Each number is 500 + 50 x the weight over the matrix's rms, rounded and kept within 0 to 999. Layers, rows and columns count from 0. Numbers have three digits each.

# layer 10 attention query, 640x640, rms 0.0403, rows 411-639, columns 256-287
519553557513522386576479551443503497549418494583506470475525564531536429558403476559491513508553
525579398532588464458510526534510516505534437377506531554468510482469491472523538436565557530423
503457542474508416574533474537529531564571502492440458489471484469538494460520521497462526525544
486493423455515489562614517444449429477496474492414537522515482582496478541490464460519439476453
501444456489492587562515508511457499454481483500555436428570520452546455482451512605500466473476
544619494503515508512478540429479538571630455414492508505560497437496454548406493497435458503478
405484485497550547433475601482514462505551435452479557533585528531473495458499563524561481488465
541534420520465579494550515466521561453573436516489584455569459465388527438434517522496525531435
428391508554484434519504569429515487431492577472458478554538490481532552487433600505532608489481
544469576470505476407471589537576617567596467536510527459512510548478428473513557409478393513535
582374395442428555630455478535436499449441473473511535551466473499459482466520552583511425574505
515498435505448526383413523468474464505446529520480550458407494488545573517489508461514402567448
530514483474559511515535500506522536496521525539534496501496491472466529419471579563524529559518
491465536537520502545437491436521554480431458386555459531531515496460455416530466588484517454547
452488568495481501516507510485569516484521565566505509606557542499504496510433400470536494480530
513477520447554580421488492549455564498471489444474456473524509478492499499469443593473373514434
521519497547458492412538556475547479456523604587539516526374530522522527491509470469515406486520
446497464505477558473473572402514516461509489462504410479469427516520552562536462596515485479500
428502534522477530547503409522503544580500494473429531467455539554465474488546563478489465529452
365553460544491536505410415522345582509518488465492459506562479513591460480516462453491428495479
544558524504484507497492483573428592536465492477550562526554470506500552445486407512458567541521
476539488512508543541569499530470599531540491529493553591548525468493461545484590416451482519461
512526520582538493541528499512529603543457522522536509422467457481460398572495510590537453526537
509460486460465448521462563527504482557485508506473574601520511412467495372514471497459452507508
619480478453477546526583496509451491529517498476554531465516410515474512496487454571546521442590
400495539558502539530443479502441553571539579432490534549546522428533560476476517376447581484564
464420553496485443524619522534565470447488450479544460488407477483498540503421476524486515466557
440578497546536469521487450519528514524511576496437520500567537468497623536477552511433451468570
519492570545479501519473466623492490484514512461542479521499477523517445504541607467605513434578
562503450482500528508545511621477490506469452576526523555563510478363519544473535428440506489477
461481521433393496450478508501408568547465498491466575447474507546484433591528564519541557506453
574493509491556493450520510526487520461553572527503481519480540537462488527481397454487490501535
467494471544515494509511533518480525571544511507475456458455488526506538408570531504567503470443
417562469557481470499457502523515497483507475563544463482539495482465430537485502453526625476496
461494554444552465483517497456496384413527484492534457567566476533509646481442465498412386510469
490489545553496542525476431468422462473543537435515511516460481487497584453510469555528363522525
435543423548525485604515596395367572434391542425500478534533486580498540492542558586500536457465
455487565582457583576419457528466379489503517490466536506494545536486509544433404542443427478589
471526498409576589584500517510441552471479444535563464535513483508488436476443550422427514452522
486486465469423578468562623510454550550476570463529495546563508436537463550447534450506482525573
568464486541495533491431515551452507467436489466536452404517454395524525502471532460503485535442
631535511550484504479453527518543513484535440616583542424469503579490599463413606422531533507501
521601497579470468572431492524534528463574479509503409480499433473510533459484517502527523504528
530496479500443542505526519546567483524415553526526570519428438570512467493528442528548583523527
545491388538591495476471501539358517482421464452541510537497470484435571549558588527522461467545
525467477510474512509436505465466463526547545628499369481517462587469450425534568404488426553485
519528546517574561503508493592500479530400507450505507547441394499577522439489582595469422554483
494502418602506458518510534340413540505515545417518504500534469557555533575479491491467453553562
486427468470450532524537485498452529430554497576580446445419602542471464490504568479576494538477
556493381457549474533396527448460522550553579479517577377440519389553554494496498529492463539499
448516530562546400522527584523506519533571502538529588490495432458504525579482493438460480507454
520504515465503633525512503462454456548496530475537482487460510571545540502414417550514428447514
496547487517616349594520487472487563432516470510438510432609569503498408495471485559452540511583
428562531581518474434465482469516473475532504473421489516463500459475389582473468425519462518560
438540483511538521493504480421470504523543484499501515441536675565506531521484464571563584441470
514482473513446628506503489532511601526480496560450499528529428442475643539568596452532513477511
554510512396441523419590534471443572567518546438451518460387460545530446428591584431490528506525
393537489534535599479494602495422447431544530486406524546538525498441470550448473415548523506571
504439520493497504577539551479418473526448513573464511468385505506507459451579498554513552482508
461512612437424496406429477532470449462547495495420590510429520526541463493549502501420477518488
465363445681538546508551459410489449464559532504497529578492499425529612481531479571521463410500
442457527507504551518529554565598577525434542444528614477619556525445452518524522551474524528553
615485615465501494413486468450471497551479512492509507446435522588476435538535522421497537451394
567572537496489422546496550506499572512560482495497447580470515488556462547494523475479440488439
403468429524505564483448539439561491423535499449510490503628566440477506506482456460456480471478
509429480536462441529548541472543502438450533499448551430530439510523502478462450598463532476527
416481462581554425454399499520370530472537569662529497578434443462479451493545552420453480496482
478465574449443469451502449416553553527503465520500518492609441446525504444455462530420481600461
636471505460512468517552505508482591536516493395531549444462503525472474442547475495538531438450
565373489586469513600400478432529507496484512586508579406499582522486466477467446610507454452503
525497529416476433538437481471644487537547446460538465556591532530437494457537489470654415476426
567589396491544484526573495472425513487401514448392389508472418505462408500444515491509494493532
437480512572373576500519479435613530641521552516477561502509483474479505618506507512502477406525
546598588467438477510352587468403451494500492530494497493470541404453409416507464499459531505544
556469578581462396508514433463567424443387544524467489451425497544537516494441562491450472399595
443493481497439490567555568457502543469421471503499498463557595559465499582405371506500517434517
516519501468489535532515590559446514386466503502472453497506391539527535584572542435412498543539
547487495526527438531422514491451460537669523544463439445506545518567571410487521460485441598479
417436543469461447426527516516543476453497523432491514516585537548597472413507439578459519583511
447499530547472488523517504455512423563406546513454550479553404550483562526486487570556539549548
503518548479509448496444573553484532477491476473480512382430588461479488512552489468528489510531
526501562432534428513445526508476556571425469468468475456444489569494537506436558488442421594470
561441497571478592447477518395485476538543518483460545532445473538524462607459440475462485467532
469556507525550526458523512508509479508521534527473527502570431498500429432503486477521542481400
459473487525433529447541507527488491466494487598457426428484525484478522453496494468564579558534
559529478490494501522435505479458566543461483411482488492516419434505556448447581569435467462406
488549576515405427530439590421522559506595473460596540551504537455486499480456547535546493594464
400546502523550465508569417508545563391531471434486525522491503537566552551514369513520555507534
659473578471449650448439482422506442461537515553515454395475411485524513467460503418545546546426
564499501528505591449434469607494493470521525561446470455517520514560475528485549522483501445475
450455555526472503426556479493486519545464522468495416526535422501511496534531481576427462608479
560457511452512546640496515539462501432485445495540483475526468458521612490536560483538510541449
458517491521457560558466456641501523560500509507442456466452488481523486476493543424451515513491
482618440474556455436502481464488512472421475541376481475467430439532594479486559468434552507493
520530424495465460527518561438517482516501517512491429464541496496484514515539511468521377562557
508588479519523558520452549485450524511513519562490483519497580455498471516565503516482501422437
503478454513499580538501486471394526508495497543519477566540425523516474478500505505490497524535
552528490540521582479483487506533475500478423594575513402558502452485421530488503545659616474487
483490449530505503500395523440525438613581527558384517410414453451473549463465510558453459481479
552496580478541532419537506457572555443515559497477583576527523439514391517513539430439536512475
390606496492505514532453450467505480520603496452509507502604530540472421617516454454440564581544
575542503521504570538577432462467450486512605498512566484547527419487404548516457478459566513460
396537514467489506489545529538548500556532509524558489503492505487503596581495490458575424515495
573492519575420515472475393524486474499483588487549431601525509563439550513542473477496542546529
517483553542521544562546485533558422465493407489471537544557568591496502531538471558519534485470
495500481520528471457478490541504500485536523480541483521554425481472573467509470531442547513518
495509439512475497476484441516537536448452551443495489532515556423523550477444473506605454362528
534573479563463562449523498508521475536553570562475473547404513545439411498483520465448462476537
494502523506476442630487507467523499486510499409444522495527512467484528548476432522448501519451
412472489571535530528451474461441479591435535495486477417507420430481495489510565392517490425462
460578474503446457498480523514452490525507472451420501488501524499551433474499450479466511575424
449509490458433542456404476473469508535512505462498531592481470451452546523528555491485465545443
547586544474551521485467554466452512522458469572463483506382466611523423514529605362529549476625
483564537489490460516521574517514509521497486512579448434490519532480423502538507478527475579459
427470487487523498524526498519547487533509500573506502490430478386461461463508460474477566554477
448583493563544401513524521481443462507503494505486528540481546485563531517410524538430411591529
499488468485466572499518542544462472426471505452550512570533492648467499547471494513517474501503
468563459371496616530505510606529491560478555481548592580560524500516467508600553479518519547457
489512481507515493570492509569532417494541500622524547497427514504410518410503429468437449587545
478424513421459419450488578472475520538548565473501529491502459497464486489575499523429608595494
486498471489498530472524537498471496437573558506461532471492500501503458431437555475467647576492
539471545534491545519432575470438488522553485464430589416480434426414516463472515347566465492540
494551540457513471514520468488452481559611543541495472454440479603448443410494441476455515465570
433478480571540444444492510486511456469555528415531533460520558534532530476440474554455516566392
490442513435432503505492452512448492471479462553544504586536465531483594552534478621484541533504
501516446568410501534533467522507463543551507445505594491493472536559459513542462524461441501561
499518559573490534559520448454464497545452483436509519555581527503502521567450467521491363521592
493451459536467509473512473411522494491481440510520450509507547511400538449523469566542455493482
522459520508489497462432433504514471539514455521477491568367449445497506479517439416441556475519
536570521528586502486463578497543498514489519531553479489476517577480434598514509567422445547568
482473479537511507553514450516573491432445454463507443420538537571569526535507513602486509509506
629420454482576537601497553496466495456512587493575416411411464475600558527525522546502482543481
481461533386431447430540517503531510510557536451499458557509493561523407519481476454478574477528
562488404531505457469493482559425480648529538451526569460574479498507442469484576443390512473460
566522486519469461515515517529482409499499556390404409467505507528475490378526504451513547512462
427571463464449516476518510442461417519543533504539540557481495532507495476528520337523494617556
438468437568419452536518527442566487488541502418474520497503567530496549491471405429561526462533
432521567545507460535525496494543519442495557493447468521546590411445467550522518467477573453485
563506534473462537449534542610527499538505534485531563555529533526519522478606449535453503517508
485437474465487428459483509480543444623519474476439499485547472534568510501553509469468518545486
476537560453515515506466559544455508510567538546522570469480445468447419472500512432495530384512
481462499501459554498509500514511537493475419478588538472410574432536541550500501542427467503505
454524497534494484504488486515468533497530551502470507554491495475477475520481435498518577463499
483525449460500541414471549586550541465481539526495558470505496505465371485567595439405537526578
463496551522514455437456423502515516556512524461462491411404494519421525474509450488585511529451
497576414549541457579485501517413470509545442520470446456402539543450455532578478534585561554351
552421458467456556502501536526494443554546482587496604458492541542566475544505440513457534518513
524562531563477496520464532461516529512447536452477550421512552415513452396515537483507459559513
428555529516560493468489511531468514431507517479487492547528555395527445561502545504458564479441
571447438523549482546456474408453492498458486449487542448510481438498518457437433601514437428449
427498531465495483523448566571510556554467477495448470521477513509455475570547462476496459519547
505561513510475578450452472588471529458566457487587528505412494441455507561454484508545561535440
475509538482564501492556596571489504605486439466542531491457441428485516473549491507570488573491
493503530547552414454449544456576508546601440517525528481506476453457537436499441498494448547502
445516537454552511617450578486484481466522424439470410482445442538568436548550464430522481421562
459570449541539413521446502462556530506511504499526491552526589504567569420508490516454527469433
460540497439590476457545513513479517553508488547464531479525560539515507503493494546537490496539
572456501457503535490462578599528510493414470495550484513494497538476511589511507513453467449470
455536554463429539400493570580473473543515480448515516528479582429565449498495572419502533419384
476530527516513489602455502456524538481546563529532555426513465384485530569520495537478497564544
528508518508450482472528518494518518577497500452476467404519502487498445463506503514411507528481
554576513461491486596484501567491452424436459558480518373506440484501537514550519494503497461483
530506503600464504532509416457596557472504504544547429485563521481498392489415510545526548473424
559525491462495424454476508514579458599474627419462400499510458507509537442542509372451462534498
460554593495456421407575494568420474466437467528525478516489524527487509457517460487498562541487
468522500552542580564539452461468537529499612513549460553478508417478557484462485451531437463535
540481532553536557619487507448466426568473523485495411510517468399544503529516500558551467547454
469486525486497398440395562445467492492504482531553521520474462480531440459520484498530484567529
395467585396514383484509515475537458513606466570550423559474532478531380469425521432407448502544
569486501401536452465412514517516491474488481440425436390588503518493516404507453414459461512445
448432536499464526467528506519579520519515537581491619391521464414441493463485500430508579541470
398448431425517526511519504465548407408496434532497473529466428560449586599599565474544547495482
628489474533502577523502405476502486503440530501433384499530439531414634411469394403481459541557
461498541525636506533520460527484543454470520552450530467460461549474505487522516509525615529624
521429492535485574550439442465577506427487521545562424499533492432528562474518423541496534443505
503455575476459493514379516535500449500577475455498473498459430441604552529483539456504354530538
475508477515475466573487485517458486489542463448465619497441492485479532575564438488578560497438
518570476549511456495496526446547495611540476466333420480554477555457422436538533508451567506554
443434462487466547476482514472500423478480541566538533482482531432504482501433487511436468511573
396509561581556584521533427459510505464499409534504398408512386467606400478583405514525387476466
525478500533488560437537400464559499563517456613527509453488476441433511528540583441535473516525
480484454420440580417512422565479558511401534429552549555453577548536543492451644486432488523531
598605476522485561527519533509511410581602530458504357418442507475473446416512512491606530451557
479438443437468548525436490617589585517451478537461501518484515548521573553451475455516488480480
539620535446488480517437553492557582433476523567573633507500486453448475524491534433463459468534
510569487491493510494489478458441459448525431446431466501521500524506466500470331526483418501581
470495409465492593487591467510460477513502525530517473467498501486455566462449533431487503422541
500542549533485500489682479496518399433439482477556505516478488468549400544538583417567513637423
504413541547531555494569447556496429528537454514458465475480521512551505586483454572544551440495
482547485555601443479491525422464500496517461489459499513479514581533436541422486534562520552513
562459501473421509455522444572563534541512581469490552496463561561611551525558489416455501584658
383459463535546543501443495527581498539472484526520418417448563495534486498499449586485513512502
512484522565499555476480448479533575499497576371532522509511518469465539527550470512503517554513
452471414382502474510451592524501484556527637489484465456512480563579514439483555425477513564558
600509533480544492548480577489428482490545560529507520483471458520403402477531545532502454513541
438560502456399548504371517593392504489489534537581495563495492406572444552478530453501518462506
588468432466516529471571479577530558434487478567528411528467466550488548493497407498497500544532
543518541489528515493572507485560554557509529506500401507492484514539475512554472533496506472469
503481362450436478494471542464478431547346471539509498597552547419491585523491486590502430491423
445457397493517570522500432529474507431440454526580457465596510488527519538463523493503475405564
487475551519431545475546535470512495466600462389526485593568558452492561588491450572504474487452
462479576464466493511480402505497478453520490483487580445565540554448514514495502459461605418518
529551399560560517627512531476583431549459487559441495457548530505466462494459565495592457497466
432550516500606424546612483498514565494542470489538529539472620424467499524589443570504465476485
472534493421443457521389487502621519570520490534578575449483501493524503524464512376449362467566
484541538489561527508405469545555470512544515541558578478440472400424477512505522499619523496376
555401525420496497530587441510553499510498546460546371475554446504491553605505477498673536466521
516561540490538538615486577525525513469481544481582594493408536436593365509510463577525540496459
579491532521576453477469496539641456445471515598511508469517583494490533518583495551593514455439
533578505479487438465528616487507558467492538556504520480550501444462479468584588551467528586487
497546511425484455393557409500535533428466495514567581634458505477529536502429470556501495475477
444586494472502492481355601521434501494515543425449496531445470584364418498550545400590499506582
397448448439548413505442615497515404543543519437494531539497510484472557473508368521566552526589
433543481536518547442507483479558666478392489481548615484553489453511532507541492470453516460453
485545454489517410503491518529501512488468460552549444437451507580623463455496450427429464465643
442545550444458461506536544464420512485510584474496585417580597594406484417514470536497512501509
515479575500438385534575477442566494516416493500451490452495446535491457461477440473461479553478
563528494530526519540523398436418554459466454515405493457539431465516546582482525645471472491461
458466575558515444438520578415501437504556502514465490593477631532496497432465469588522486541592
378446451537518497541398520470522525558519565488525454480505570493500581506547541540486465568551
445470478476474502512462360442554443556561522482512497455512437407464438493471543478385535586475
542576505566530516535474606575394423593543551453420563397423478479521441491479527432479541475512
588480566444484575519495452444494579473497466483504467480469429537503526459432538484435440492562
516476523487496463447418523493492427493553485421382428544533545569554410446515393573489537608516
508533448490524541532510576470438516511531520504550595501468477498513475463489645395421476553421
458520579430577533521491510595509469454478427590570587542482545508384498543486523456528473475580
612445611496519503498486609447480493499568509547454516464485465511532506444512458463541485492542
520492550618408463430391360549576436479486484542467446441497564451569502430426463520360531523495
436441470482484467445503543410577557540548504384452460515594472458593440494351515502498539488541